From a checkpoint of a small transformer trained on Wikipedia: normalized queries and keys.
Each number is 200 + 30 x the weight over its row's rms, rounded and kept within 0 to 999. Layers, rows and columns count from 0. The size before them is the row's rms in percent of the matrix's.

# layer 16 MLP down (transposed), 704x256, rms 0.401, rows 615-633, columns 0-127
100,211,168,186,172,177,234,172,187,171,151,237,186,172,182,211,193,190,175,206,160,229,155,195,179,245,231,246,229,196,192,237,274,146,178,201,217,189,257,144,212,173,173,160,215,195,199,156,139,179,215,243,190,200,179,215,221,179,190,229,201,201,178,221,219,243,183,195,204,193,200,193,182,230,186,203,142,167,114,181,214,214,170,223,166,188,224,259,124,211,195,222,211,228,151,222,160,222,197,204,225,241,229,176,172,186,150,197,149,180,233,221,175,240,192,259,198,210,202,239,199,150,188,228,214,162,259,256,211
101,170,175,184,158,216,190,125,213,204,196,196,216,188,179,179,213,282,246,223,196,239,209,199,238,167,230,190,226,209,126,203,200,196,220,239,189,267,155,174,189,180,215,135,200,226,215,194,176,200,209,199,188,204,190,265,153,158,230,173,235,213,191,151,175,194,195,195,209,218,190,218,185,203,175,180,203,193,192,199,208,151,205,223,125,233,175,190,243,208,196,159,195,201,195,183,160,163,247,202,136,210,197,171,147,194,170,229,204,214,171,241,204,174,186,260,198,157,134,262,222,104,194,212,204,210,190,220,216
097,156,174,181,234,233,247,199,269,216,200,224,227,166,207,197,202,164,182,234,243,169,185,192,167,192,185,168,161,172,147,176,145,162,264,227,182,197,191,178,195,190,186,183,218,198,186,235,161,137,215,204,206,178,216,182,211,199,198,199,211,249,233,243,266,258,210,173,175,139,255,190,211,227,214,171,232,244,252,155,206,201,180,227,247,190,198,223,199,223,156,175,237,161,178,191,212,155,223,189,148,213,243,234,190,212,211,210,172,203,192,190,207,214,207,235,218,279,267,203,214,189,232,140,181,176,219,236,192
108,156,257,223,223,214,219,230,160,238,230,211,220,210,230,228,202,193,237,186,234,225,189,248,190,231,245,186,212,172,226,154,192,154,212,165,180,174,241,152,228,228,233,199,185,230,173,176,199,129,226,155,185,113,196,215,168,182,187,201,205,200,200,154,205,141,246,185,233,213,191,153,157,281,238,208,232,234,182,210,190,146,212,176,196,186,289,212,184,175,133,205,214,181,227,221,203,178,194,214,129,197,200,221,234,143,167,168,186,197,238,158,163,182,236,202,178,154,206,211,202,163,241,167,247,217,222,176,191
096,202,157,192,171,172,172,264,206,279,201,173,283,227,202,232,157,227,203,153,190,229,133,207,182,218,195,242,236,230,219,186,174,183,202,176,220,214,256,164,188,214,162,181,181,189,207,194,262,183,156,192,190,221,253,197,220,178,203,187,197,181,249,207,231,182,202,234,215,178,171,157,202,174,232,219,246,238,206,226,242,237,224,168,207,210,222,211,226,157,207,193,218,159,276,240,246,214,236,200,193,187,207,191,227,187,184,185,184,180,179,183,237,256,221,200,187,210,262,209,200,184,188,203,231,166,188,229,184
097,175,255,246,190,223,155,219,209,229,204,184,211,188,169,199,233,264,243,126,217,208,256,199,155,140,147,218,189,180,213,202,190,224,172,178,177,180,196,197,187,153,204,199,184,227,224,152,224,193,145,218,222,217,227,229,204,171,188,227,206,168,208,231,185,196,230,222,214,169,225,196,208,203,210,222,208,212,194,234,234,207,195,215,215,188,235,192,134,212,229,267,146,233,197,245,203,215,190,214,174,199,148,266,211,227,224,186,210,202,185,218,223,214,206,151,190,213,220,226,134,217,152,210,219,225,215,185,168
099,187,196,124,196,196,215,199,241,148,210,172,171,162,217,270,172,257,206,180,174,246,236,204,158,235,188,179,219,186,206,172,172,197,150,177,202,188,248,236,227,260,178,223,206,146,194,182,204,182,181,165,189,148,182,188,200,175,238,213,213,191,170,223,194,186,217,120,204,242,244,206,205,208,210,169,126,237,234,194,177,222,202,164,248,192,188,212,195,236,187,240,232,203,216,212,184,192,225,158,182,165,189,256,182,204,245,188,194,183,141,147,204,236,190,218,227,224,207,179,241,234,256,253,199,254,183,220,220
102,189,186,148,162,238,203,224,164,217,177,201,231,195,183,158,212,261,240,187,271,177,223,203,199,192,150,183,179,192,152,245,256,170,204,171,200,160,203,230,169,235,211,215,232,194,222,184,210,207,221,215,252,224,175,204,168,249,142,176,167,206,147,134,194,233,194,229,129,236,210,196,221,138,199,202,201,206,218,147,203,214,235,189,173,209,164,157,188,179,261,181,179,217,189,253,245,220,265,178,208,204,246,243,190,235,202,211,162,180,215,221,202,178,229,222,230,147,192,157,216,209,212,207,240,214,194,177,234
097,185,189,229,147,203,222,184,151,211,182,228,135,211,221,179,202,185,181,201,134,254,180,159,165,174,174,208,159,190,200,231,253,199,213,162,124,233,178,201,182,234,163,171,166,202,226,144,233,208,212,205,193,184,185,223,208,205,224,210,209,204,206,221,156,230,191,242,210,227,199,214,226,177,175,262,158,165,193,190,170,186,235,259,181,212,206,217,190,231,188,179,138,229,145,180,161,239,235,175,192,239,232,174,224,278,179,169,206,186,186,244,188,167,165,237,215,176,257,185,195,151,253,176,173,214,225,184,210
095,196,218,214,164,210,249,143,204,146,200,229,201,243,261,225,125,219,189,206,219,172,197,228,179,213,238,194,184,215,213,195,194,242,238,194,153,198,192,190,211,195,190,218,215,209,190,201,263,178,190,188,182,178,148,174,236,206,187,181,133,211,186,174,240,261,224,200,210,198,180,144,216,184,183,213,251,238,166,232,136,234,173,205,191,226,188,171,248,149,170,253,242,205,228,212,206,112,208,158,192,232,198,190,209,185,187,153,195,249,167,187,201,211,255,215,177,214,187,178,226,227,151,212,210,143,143,239,228
089,187,214,202,203,193,162,219,166,185,159,212,188,215,224,133,201,172,240,237,238,195,168,135,182,182,193,153,202,199,161,237,194,227,200,188,160,184,200,180,190,213,212,268,219,197,192,229,170,157,186,150,219,174,246,183,176,191,213,202,215,222,228,144,161,193,148,166,177,224,271,237,189,166,190,163,218,222,197,181,200,236,232,209,206,178,226,186,222,185,227,217,206,178,229,210,165,181,192,221,187,264,280,195,223,194,221,197,181,222,173,179,158,183,206,215,186,133,323,220,181,181,222,212,244,159,246,199,195
101,222,146,252,204,161,159,227,198,220,202,201,163,231,201,234,163,243,235,220,181,216,230,264,181,142,236,133,233,204,201,209,194,199,144,234,182,187,161,222,186,187,212,149,224,169,222,166,255,183,157,202,220,228,195,188,230,208,210,167,215,216,210,269,189,232,134,190,213,179,134,234,237,206,158,211,246,195,202,188,123,214,222,209,263,163,195,232,187,203,226,196,264,166,186,192,233,191,268,151,220,228,174,189,225,216,217,238,155,233,255,218,136,197,218,167,191,191,180,246,141,143,192,159,186,162,204,222,190
093,203,265,190,202,201,191,187,219,233,198,223,209,172,116,200,184,218,144,241,213,183,196,233,220,167,176,214,186,200,251,193,243,226,268,240,169,150,206,195,187,214,171,159,203,207,219,182,217,181,160,223,246,216,221,187,187,187,190,253,184,167,214,212,211,185,193,207,210,189,230,253,193,255,186,237,198,224,192,197,193,247,207,171,238,220,146,158,178,175,206,224,216,207,149,166,173,150,219,186,209,153,170,306,213,244,233,185,192,223,219,169,171,209,191,221,244,195,296,246,248,144,127,236,143,202,207,183,208
102,203,178,257,228,184,145,211,178,158,163,221,200,173,192,288,201,166,180,209,244,226,150,175,229,163,204,193,229,216,198,199,205,235,145,175,184,220,248,269,192,197,248,240,211,244,230,188,210,224,209,253,190,237,265,238,173,222,178,271,190,209,184,227,165,170,214,217,218,228,171,226,173,198,199,147,117,194,199,200,162,231,211,187,223,168,195,148,180,152,149,180,251,156,177,222,234,243,183,229,230,135,205,212,138,210,225,160,176,170,191,239,219,226,190,186,238,230,158,190,183,187,203,172,217,231,154,205,165
098,183,218,263,151,204,194,184,212,167,203,216,195,209,236,204,176,210,151,212,180,199,168,242,238,169,236,176,246,175,224,212,208,162,194,173,173,167,186,188,204,198,233,224,187,179,220,132,174,176,213,224,176,185,220,197,180,196,213,240,205,177,187,233,163,210,174,215,226,270,168,254,231,262,257,187,236,222,151,225,179,191,173,213,182,271,176,232,198,186,185,226,203,205,183,220,210,249,228,170,163,176,169,181,145,235,227,210,193,238,215,204,240,205,238,208,197,137,126,205,227,192,196,247,227,243,177,205,231
099,226,173,204,210,248,205,172,166,222,212,223,213,198,183,161,272,182,208,203,160,208,215,208,219,152,265,143,254,225,173,229,198,223,213,217,237,180,156,213,255,175,203,237,211,209,189,222,158,171,202,159,187,126,270,198,169,186,246,158,195,257,204,232,191,183,198,213,217,183,148,300,259,158,175,171,177,192,210,171,193,181,175,272,169,186,236,178,175,224,173,174,251,202,192,228,160,221,151,173,205,215,232,162,219,227,191,191,164,210,155,156,204,246,247,186,137,254,232,181,172,216,177,194,201,180,189,224,193
105,204,193,211,245,216,200,186,179,221,240,186,169,230,259,191,300,199,186,193,243,211,186,213,231,242,166,151,181,249,185,168,221,181,161,228,203,230,209,185,217,209,176,187,214,195,181,230,165,176,225,211,127,205,216,144,255,173,181,213,222,177,179,208,221,236,191,206,205,198,258,214,198,190,243,192,200,271,197,189,184,195,254,194,185,197,231,193,234,207,201,214,185,183,245,223,193,283,197,173,279,240,240,264,210,200,183,236,224,164,226,219,203,211,248,224,251,116,216,172,146,261,212,211,206,176,194,188,168
105,207,224,200,188,188,207,183,194,197,165,182,203,190,170,185,194,186,237,194,235,144,223,237,203,224,163,172,205,169,186,213,198,130,171,219,203,203,231,168,210,245,158,178,162,187,216,215,164,198,175,224,173,195,207,181,179,263,194,225,181,226,144,194,214,224,186,209,218,205,206,140,205,193,205,190,132,217,157,252,158,253,147,208,182,180,165,237,216,158,216,212,206,203,211,176,224,261,180,271,224,276,198,235,248,205,182,230,242,251,240,274,178,175,228,200,187,182,223,224,140,181,206,237,220,157,222,215,170
092,199,218,204,181,234,148,204,169,188,195,189,217,207,139,205,153,216,169,203,238,213,188,151,145,166,260,216,229,221,172,186,243,185,199,185,167,214,186,189,184,216,196,243,208,141,205,140,215,185,199,227,184,162,187,131,213,183,180,206,187,237,199,184,190,220,233,198,225,175,152,195,123,205,213,191,216,214,181,148,180,213,159,150,193,152,249,217,231,237,261,244,231,217,202,185,174,182,205,197,174,225,187,183,199,173,234,215,181,193,205,175,263,183,149,171,241,224,280,190,196,249,175,221,137,189,242,185,202
# layer 16 MLP gate, 704x256, rms 0.488, rows 616-633, columns 0-127
104,163,190,173,231,227,191,238,203,205,226,209,217,161,216,150,180,101,144,197,219,216,189,229,164,173,251,190,203,159,220,222,236,184,208,173,244,154,201,235,211,192,134,165,172,194,196,213,207,201,194,275,226,193,253,207,170,175,221,155,155,203,122,250,199,226,232,162,211,187,173,188,170,193,178,206,192,208,182,164,190,174,169,185,204,126,176,216,157,188,176,222,206,203,167,206,206,257,219,181,248,168,193,195,224,231,202,195,215,185,195,192,152,198,140,203,224,213,156,196,190,215,215,241,208,229,219,169,197
100,176,193,154,197,224,205,220,179,205,209,148,239,184,235,189,226,180,216,144,215,219,196,206,228,124,219,191,233,192,198,184,219,226,159,156,156,217,200,218,197,179,225,168,158,165,193,206,158,164,218,212,152,244,239,196,231,221,272,145,225,204,222,217,189,243,196,246,186,189,193,167,201,249,177,202,153,221,203,247,277,221,171,218,125,197,225,170,197,239,199,223,171,218,141,186,238,204,189,137,239,172,227,190,188,231,183,149,262,218,257,182,247,260,233,198,155,171,182,212,174,165,191,194,205,164,199,205,198
096,158,197,200,194,182,180,246,242,229,152,180,215,200,215,218,166,237,214,208,197,230,209,161,202,221,179,184,170,217,210,198,205,200,158,188,232,217,192,200,182,259,203,223,225,256,239,163,205,205,184,150,247,191,243,248,249,236,197,235,214,251,184,165,162,216,183,191,166,200,203,246,259,146,164,167,193,178,198,195,241,205,209,212,190,175,182,184,185,186,196,222,243,161,197,157,198,235,148,186,248,235,159,255,156,197,220,229,168,229,165,226,204,205,200,151,183,199,230,166,184,193,142,154,157,206,191,241,162
099,208,207,148,165,234,224,208,113,212,173,146,215,168,218,234,130,193,202,165,199,164,188,235,213,208,202,218,269,173,185,246,218,215,236,188,224,177,271,156,215,187,186,211,172,186,208,228,250,228,209,179,252,136,239,184,199,175,230,193,210,184,223,159,207,227,243,170,170,216,189,193,157,230,201,180,202,164,170,181,199,179,181,274,195,203,230,200,193,219,203,172,203,155,210,201,231,173,239,239,220,175,212,256,178,199,227,186,178,228,226,212,205,183,217,167,194,125,190,223,224,193,204,186,233,205,235,276,240
096,152,151,190,196,185,150,174,241,218,179,177,224,180,175,220,238,163,180,209,196,248,226,181,218,176,195,211,206,147,219,227,190,185,198,185,206,203,242,199,166,232,221,188,186,154,254,222,177,222,213,228,195,192,152,199,210,219,126,155,190,191,184,203,194,224,177,241,210,260,256,200,138,193,235,201,126,152,258,221,224,177,187,253,221,307,165,209,237,249,216,150,173,238,181,205,245,154,191,190,211,233,204,176,222,216,179,227,203,193,216,212,189,247,170,233,232,142,176,230,236,205,189,221,212,182,244,211,187
096,183,241,199,202,187,179,231,145,190,158,268,198,209,241,225,198,227,213,174,189,205,206,161,277,174,211,232,184,166,193,202,238,165,185,221,260,242,164,191,185,220,202,171,222,172,245,210,164,203,168,193,181,210,278,205,225,227,175,154,131,212,208,237,223,177,180,212,218,137,173,180,169,186,261,231,181,157,185,206,199,192,194,234,173,213,222,211,150,185,227,219,231,206,181,189,223,229,167,148,257,228,193,222,228,188,207,237,224,152,213,235,238,260,188,165,214,183,250,178,189,178,176,160,199,261,201,142,239
091,221,234,206,220,147,211,185,205,222,208,223,193,147,249,211,138,136,211,190,153,182,177,201,159,212,200,216,209,227,215,185,133,170,200,203,188,183,170,185,168,200,192,218,220,210,229,199,249,170,168,219,175,192,186,187,222,120,276,143,224,238,240,241,226,167,189,181,186,209,218,152,222,214,157,176,214,192,281,191,151,244,177,187,243,224,186,172,199,247,176,219,207,188,192,191,139,187,174,190,233,229,179,222,222,260,224,228,211,223,212,232,178,168,172,157,171,167,135,168,210,213,233,220,204,221,178,171,113
104,163,206,260,251,194,165,174,181,222,205,156,163,233,207,189,223,180,208,240,176,225,172,205,197,190,185,211,224,196,181,181,218,267,191,188,167,206,265,194,175,263,210,238,239,193,226,179,240,181,145,272,180,206,194,151,189,186,212,228,223,221,230,195,157,218,219,193,149,212,196,243,231,166,188,274,181,141,198,153,188,164,181,219,177,223,193,171,165,267,214,198,169,241,133,210,186,270,173,165,158,221,238,180,184,204,225,204,210,175,198,248,190,173,196,254,254,217,223,189,163,152,181,189,165,193,277,193,240
101,159,170,164,177,207,166,228,215,166,159,233,199,237,188,218,230,184,174,185,248,206,239,202,209,188,164,237,211,215,188,235,170,136,179,227,174,209,203,212,209,183,134,221,218,210,219,181,215,211,228,202,201,197,187,214,200,178,177,209,163,198,236,169,196,220,242,149,191,175,190,236,221,227,216,209,187,172,233,207,142,245,223,150,198,220,219,214,214,203,237,178,237,183,184,188,182,155,162,194,216,184,151,198,193,160,231,232,168,126,228,220,118,202,196,207,136,159,199,147,190,153,259,206,270,285,222,216,191
102,237,167,249,251,209,251,200,225,234,231,198,215,230,174,184,222,220,191,155,169,148,250,168,184,192,211,245,213,200,210,189,191,143,143,246,183,209,202,175,207,267,199,159,256,208,176,239,170,186,191,223,204,195,223,201,198,205,234,208,194,159,171,214,228,202,215,232,255,180,209,185,222,217,202,172,224,184,204,180,178,235,158,173,206,226,140,230,216,225,194,133,213,208,209,220,235,181,205,195,265,199,196,208,206,157,152,157,197,218,206,183,207,230,219,198,170,239,176,219,163,212,240,200,205,240,205,183,157
097,176,217,212,136,184,141,162,237,212,230,117,213,219,184,223,246,183,229,185,143,161,206,217,205,198,257,184,209,204,193,167,214,232,202,225,187,244,161,218,189,178,199,170,212,181,195,216,207,185,203,211,205,205,186,162,207,228,192,188,202,215,230,220,189,181,243,223,250,222,149,152,210,223,150,215,257,175,167,268,153,154,165,180,153,230,195,222,205,183,223,139,240,212,170,179,193,236,225,186,168,227,220,182,209,219,219,185,199,194,207,171,169,255,198,175,222,181,182,188,151,241,220,217,200,145,231,203,161
092,226,209,158,168,223,155,214,212,174,210,241,198,177,144,192,226,187,230,172,200,221,202,224,197,199,222,207,207,234,143,178,180,242,186,145,215,179,169,245,181,238,261,241,206,229,218,179,184,221,240,172,200,175,192,181,184,205,184,184,205,219,221,164,259,216,201,193,210,145,199,151,188,165,119,144,215,227,211,171,214,209,202,182,182,177,174,171,190,226,190,171,223,207,152,217,231,225,253,203,204,236,204,211,173,212,205,178,186,172,163,185,151,167,259,211,173,242,210,224,184,215,201,182,181,207,190,241,198
099,192,223,230,208,182,203,226,169,256,195,131,234,220,191,213,174,184,226,136,152,183,214,206,141,227,193,214,151,182,220,185,191,219,240,159,186,153,231,190,224,193,207,204,181,162,201,196,145,169,146,226,147,186,192,185,208,204,225,187,238,278,181,188,185,214,175,217,181,231,182,224,176,186,244,177,207,209,235,174,205,177,165,161,186,190,193,262,155,235,194,206,230,197,212,143,184,209,260,242,258,198,179,165,162,195,133,205,142,188,190,202,246,190,225,167,145,183,167,219,174,224,197,250,184,203,207,245,228
099,239,138,206,248,170,195,169,236,225,205,169,196,247,201,187,196,230,214,193,167,184,210,199,188,222,168,166,210,246,184,215,196,203,151,239,205,232,233,212,178,195,182,177,207,213,190,196,225,170,174,202,184,217,231,255,201,176,168,186,248,127,190,215,199,212,206,161,188,255,240,126,228,225,136,178,244,208,262,223,170,149,232,210,133,163,234,112,211,256,221,239,198,226,211,223,229,238,186,201,164,208,143,162,217,184,243,190,185,126,168,207,214,140,149,180,212,209,136,210,191,182,190,194,205,210,218,225,139
097,228,205,147,179,184,220,254,207,250,161,262,170,178,170,236,222,213,215,222,191,243,183,220,245,265,197,226,220,240,267,262,210,236,213,224,215,190,231,199,176,219,228,248,204,188,231,201,168,221,249,192,214,203,237,187,226,188,211,170,165,180,188,190,182,201,244,163,201,179,183,185,120,183,175,201,232,200,187,204,182,250,208,211,288,209,211,205,187,155,189,250,254,184,223,200,162,211,166,200,225,247,181,253,239,223,240,213,183,165,149,192,239,191,180,187,242,203,184,190,153,290,147,180,207,202,195,243,201
103,211,195,137,176,204,214,171,198,224,154,182,224,216,202,173,192,211,175,209,194,196,186,248,235,197,209,185,198,221,208,169,176,177,235,184,218,213,275,168,215,156,190,208,181,255,140,199,237,242,196,176,221,223,229,247,190,200,224,145,213,153,192,247,182,215,157,245,168,231,191,211,197,226,217,207,146,205,143,179,168,147,212,202,125,154,202,223,201,194,152,198,177,218,192,152,179,215,164,198,225,157,204,213,233,203,242,197,158,219,253,250,176,233,131,240,205,164,157,150,204,217,182,244,167,198,165,264,215
093,175,186,150,231,235,188,207,192,219,222,223,176,209,220,184,208,224,191,200,190,185,238,266,204,233,200,201,204,184,234,223,162,220,207,231,195,174,231,188,203,211,181,233,206,224,224,188,225,207,212,187,159,181,218,211,178,136,191,201,174,218,221,193,189,222,249,222,175,181,193,196,174,220,180,160,191,284,175,160,184,246,241,189,159,224,175,186,142,244,194,233,230,171,204,186,220,151,201,162,190,176,163,179,215,186,198,178,205,204,144,267,238,191,154,244,202,236,163,170,184,181,280,189,229,198,185,189,179
097,170,207,137,200,168,195,243,232,222,203,227,157,220,185,180,191,224,203,190,196,182,187,224,198,125,181,177,144,244,224,210,164,220,146,134,214,223,195,178,164,162,201,182,221,181,171,217,173,195,171,187,152,185,197,237,185,218,187,225,143,173,199,194,138,196,189,187,149,181,215,225,178,179,235,240,207,285,238,137,196,184,245,184,227,203,191,169,190,202,174,198,215,238,260,237,209,227,223,231,199,221,157,124,208,198,154,158,231,206,202,258,155,205,235,227,184,188,213,213,153,228,246,185,237,160,197,243,248
# layer 16 MLP up, 704x256, rms 0.525, rows 616-633, columns 0-127
100,153,223,215,209,275,194,242,228,168,218,156,183,191,228,226,207,253,223,180,253,218,216,227,169,251,194,172,167,187,196,157,206,184,204,213,232,168,188,186,200,231,189,166,203,170,199,178,203,196,187,199,210,224,206,225,227,132,256,240,217,211,194,168,140,239,224,177,187,148,212,165,188,232,197,203,195,207,195,166,232,169,249,210,184,181,187,107,218,200,177,213,188,150,234,211,220,179,182,257,166,241,262,165,214,178,207,139,213,151,220,207,193,245,178,180,199,241,212,196,181,225,151,189,191,155,238,226,221
095,210,222,199,206,185,194,204,209,207,199,243,204,200,203,224,182,219,124,216,198,259,215,200,183,250,256,143,226,195,180,201,213,229,232,192,215,223,189,177,236,247,223,190,199,265,176,207,156,192,187,206,177,197,146,206,215,212,184,154,169,187,190,203,191,245,187,192,178,218,227,234,232,235,139,258,210,190,200,177,189,230,118,212,200,195,229,219,194,272,157,164,226,210,177,152,256,227,194,180,217,208,218,212,215,227,237,205,124,178,230,223,199,182,207,109,184,193,195,159,249,184,188,173,192,176,228,203,184
105,214,205,163,170,246,228,178,173,252,206,214,176,179,203,241,255,170,156,203,186,195,190,198,236,248,251,185,193,229,233,151,246,270,239,208,190,181,219,211,248,251,156,200,253,225,161,231,209,108,181,195,224,217,195,215,215,197,188,166,242,168,185,200,232,108,189,157,205,189,98,221,171,195,215,195,127,208,210,198,230,243,149,190,203,185,187,198,180,172,225,203,219,201,209,147,211,232,227,186,231,195,202,173,197,241,167,185,207,182,179,150,201,171,246,239,178,222,216,235,180,242,226,169,199,183,206,225,195
095,191,186,186,303,180,182,169,197,190,223,255,196,265,209,241,212,165,191,215,214,187,169,142,195,213,135,204,234,192,136,176,217,219,212,195,140,214,171,211,189,149,156,191,258,160,252,188,196,202,222,161,175,207,154,178,247,189,162,186,177,254,165,150,198,244,237,198,195,196,126,189,227,200,262,226,252,155,163,191,208,167,187,178,207,150,166,215,232,238,190,220,181,183,225,218,188,183,203,184,191,151,190,217,195,185,192,219,233,213,214,163,217,187,162,197,212,197,225,253,206,230,204,222,164,191,268,145,218
093,168,181,105,184,108,228,209,216,213,181,226,213,169,209,222,179,176,233,236,190,195,224,209,247,221,207,195,151,238,222,243,192,247,193,200,208,259,162,204,148,220,193,224,202,250,229,211,221,216,196,201,173,211,192,189,188,217,205,229,159,200,241,171,179,193,156,176,250,226,233,193,221,205,186,187,204,230,211,210,203,226,233,230,153,208,241,232,166,201,215,223,187,217,195,191,192,170,201,210,217,145,193,190,249,201,163,251,168,202,217,192,90,191,182,171,160,205,182,248,195,211,220,181,190,168,200,224,205
101,252,203,199,187,204,203,223,164,216,247,211,173,172,159,223,160,214,216,187,280,197,241,205,203,190,223,169,211,155,187,202,165,179,211,218,215,176,195,209,155,174,234,182,183,189,209,201,174,172,241,205,251,202,157,204,290,224,181,224,190,161,205,231,171,235,140,274,164,205,193,185,181,218,264,246,179,185,223,174,204,183,186,207,204,185,201,242,197,211,152,177,226,202,244,177,206,208,249,197,203,202,239,201,204,186,157,226,213,179,197,230,204,163,214,218,182,182,179,192,204,181,135,223,227,149,95,216,183
100,167,189,149,188,178,234,185,193,156,158,202,200,175,161,231,234,207,175,233,146,213,224,219,243,182,207,193,201,219,191,220,219,228,233,241,229,256,283,162,230,177,168,165,156,224,215,185,234,205,211,187,181,207,168,182,163,193,188,288,200,237,231,216,179,228,174,163,258,155,190,240,203,165,243,229,228,177,203,186,214,152,196,255,209,200,258,222,215,227,218,190,214,223,222,210,177,256,233,183,225,233,179,210,210,222,219,212,260,186,218,158,201,210,257,199,213,223,190,175,200,166,147,171,209,113,200,224,199
107,225,228,209,230,271,190,200,269,243,143,234,188,231,241,197,139,207,177,238,227,172,277,223,176,175,203,202,228,186,241,239,207,212,246,203,157,241,203,204,233,228,202,152,138,201,243,203,185,181,248,200,220,145,243,203,185,232,250,159,192,155,165,179,196,216,203,199,193,194,156,242,165,219,250,236,188,180,277,204,217,179,172,201,149,199,255,193,199,200,213,210,188,172,161,196,234,220,189,152,190,208,193,187,172,211,274,135,184,241,187,244,157,203,189,238,207,169,265,184,207,228,200,213,202,191,170,178,227
100,193,134,179,269,175,172,192,261,233,199,243,155,249,168,215,257,181,221,222,195,236,222,217,212,194,132,189,212,203,214,166,172,145,206,251,261,198,180,215,170,165,148,192,174,224,269,160,183,225,139,216,203,158,201,229,226,230,215,237,288,184,231,233,161,159,183,242,186,227,175,155,240,287,219,192,208,203,226,210,208,203,183,223,176,200,200,215,153,226,188,176,148,205,220,185,170,189,239,215,178,201,189,149,189,219,198,194,239,167,233,180,222,163,203,188,225,222,197,158,217,212,242,230,222,217,157,190,188
097,252,165,172,225,191,234,147,254,189,206,208,217,232,201,241,229,208,216,158,182,229,226,213,167,180,188,232,209,212,196,207,178,244,228,223,140,198,117,199,222,182,163,181,191,225,258,156,231,218,221,202,162,207,190,195,224,237,191,194,145,249,199,213,220,193,143,176,187,196,228,164,201,191,147,131,190,219,230,165,167,202,134,222,190,245,223,199,220,200,202,169,190,197,204,176,159,176,202,175,223,224,173,180,193,194,191,205,237,234,262,252,210,217,125,229,173,214,166,190,150,205,195,220,170,280,192,123,236
097,239,174,242,203,206,233,146,215,225,183,191,209,205,252,171,208,221,124,188,227,173,158,197,208,147,239,253,233,229,205,213,177,209,196,224,219,207,247,177,197,203,219,169,259,218,197,210,184,220,198,146,177,178,213,228,182,240,205,178,185,194,212,263,138,226,213,231,204,182,185,195,132,190,201,193,212,189,201,195,193,149,168,167,166,205,152,240,197,173,231,232,201,196,212,210,208,217,199,266,223,200,156,186,232,245,193,120,221,236,193,217,221,222,158,172,169,217,201,203,140,169,220,190,115,199,171,213,164
095,243,226,206,210,216,179,188,244,221,150,232,192,215,176,240,263,215,212,220,173,245,232,190,223,175,208,182,142,221,187,183,236,198,241,177,247,230,188,198,184,167,198,208,225,200,187,189,241,173,236,184,194,224,161,192,191,179,149,177,202,226,175,205,234,180,245,199,194,244,178,142,208,177,188,200,246,178,200,184,250,171,212,257,163,177,209,232,212,235,220,188,196,192,231,236,209,192,175,208,202,154,232,120,174,231,166,232,206,174,207,163,263,214,207,154,195,149,264,246,165,227,178,221,205,170,197,212,192
103,212,206,146,145,209,177,169,215,205,210,165,175,174,142,246,199,279,194,228,223,193,200,183,246,174,160,228,219,177,224,132,251,180,207,225,261,239,163,256,173,211,226,175,198,191,187,187,226,197,228,199,257,185,214,195,162,210,243,186,175,177,260,195,211,179,226,197,194,213,189,197,125,225,184,194,193,216,168,203,186,159,226,159,231,198,186,214,192,212,193,231,153,206,180,271,200,190,175,177,202,206,166,193,207,178,223,200,247,165,143,218,178,168,180,208,178,165,151,175,183,182,262,199,226,199,217,226,199
103,202,227,160,157,192,209,198,233,185,191,168,188,205,173,208,195,195,220,206,173,267,174,190,207,134,204,194,205,128,218,145,146,214,203,233,213,184,191,128,225,215,185,233,189,160,208,247,183,230,209,210,228,190,150,254,209,183,179,254,229,245,214,189,262,203,223,148,191,219,130,210,205,185,202,161,190,237,174,172,220,170,134,213,227,180,200,225,240,178,186,168,175,173,196,191,196,218,266,218,226,179,189,194,211,211,190,212,231,204,243,183,157,166,177,209,200,185,145,203,185,173,191,173,220,148,194,260,195
098,206,199,222,230,204,184,266,191,166,192,271,220,189,208,195,175,247,210,178,191,227,195,213,122,229,166,240,195,209,223,200,202,230,203,181,185,251,224,216,189,255,171,240,194,184,200,195,135,199,224,232,220,222,191,192,187,210,187,232,213,186,231,218,174,166,203,214,223,180,206,176,209,181,168,188,226,246,187,193,171,177,188,192,244,183,152,225,194,159,196,256,237,203,167,197,238,195,247,160,215,202,213,253,217,227,174,225,179,170,197,193,217,174,153,192,243,169,245,182,184,233,196,171,246,207,179,237,280
100,200,218,181,173,199,205,224,155,186,156,209,233,214,208,215,170,243,178,164,226,234,177,206,224,189,201,206,211,207,232,184,201,185,195,143,159,239,181,220,188,154,152,123,233,239,135,150,190,185,167,193,243,201,221,172,223,208,179,194,164,188,238,192,181,210,177,175,178,234,250,135,229,136,164,159,202,215,185,188,144,163,236,185,171,158,215,261,223,175,237,168,173,187,214,214,211,128,220,188,242,188,168,211,202,223,188,207,219,203,197,203,191,267,275,259,180,214,204,182,240,206,189,225,214,183,147,231,211
099,186,183,247,231,215,264,127,196,213,196,213,291,189,224,217,203,163,226,188,187,197,235,200,193,202,186,219,213,185,193,127,198,189,211,187,178,217,179,261,201,149,170,188,180,182,149,185,279,149,182,157,140,196,173,214,269,169,207,190,207,193,151,169,207,197,184,216,178,247,192,206,183,191,212,195,146,183,244,207,188,163,177,216,176,223,170,284,185,221,201,213,141,154,208,225,199,198,192,274,196,227,208,215,196,199,190,232,210,162,185,182,205,191,183,228,193,191,197,194,175,203,223,193,177,191,292,241,168
094,194,197,171,224,212,210,195,240,224,194,170,206,211,168,185,208,153,197,209,158,198,205,202,162,191,172,215,196,207,216,158,193,171,210,257,201,165,181,182,251,153,176,233,178,211,169,209,194,194,219,173,206,177,221,250,215,227,234,151,207,205,229,204,170,239,206,214,255,166,190,216,232,251,249,178,178,179,183,193,189,183,234,224,209,162,222,240,204,114,208,194,227,249,180,172,200,188,178,200,142,163,227,230,184,193,137,233,232,182,171,239,177,230,211,188,235,183,202,212,213,238,199,202,243,217,173,215,178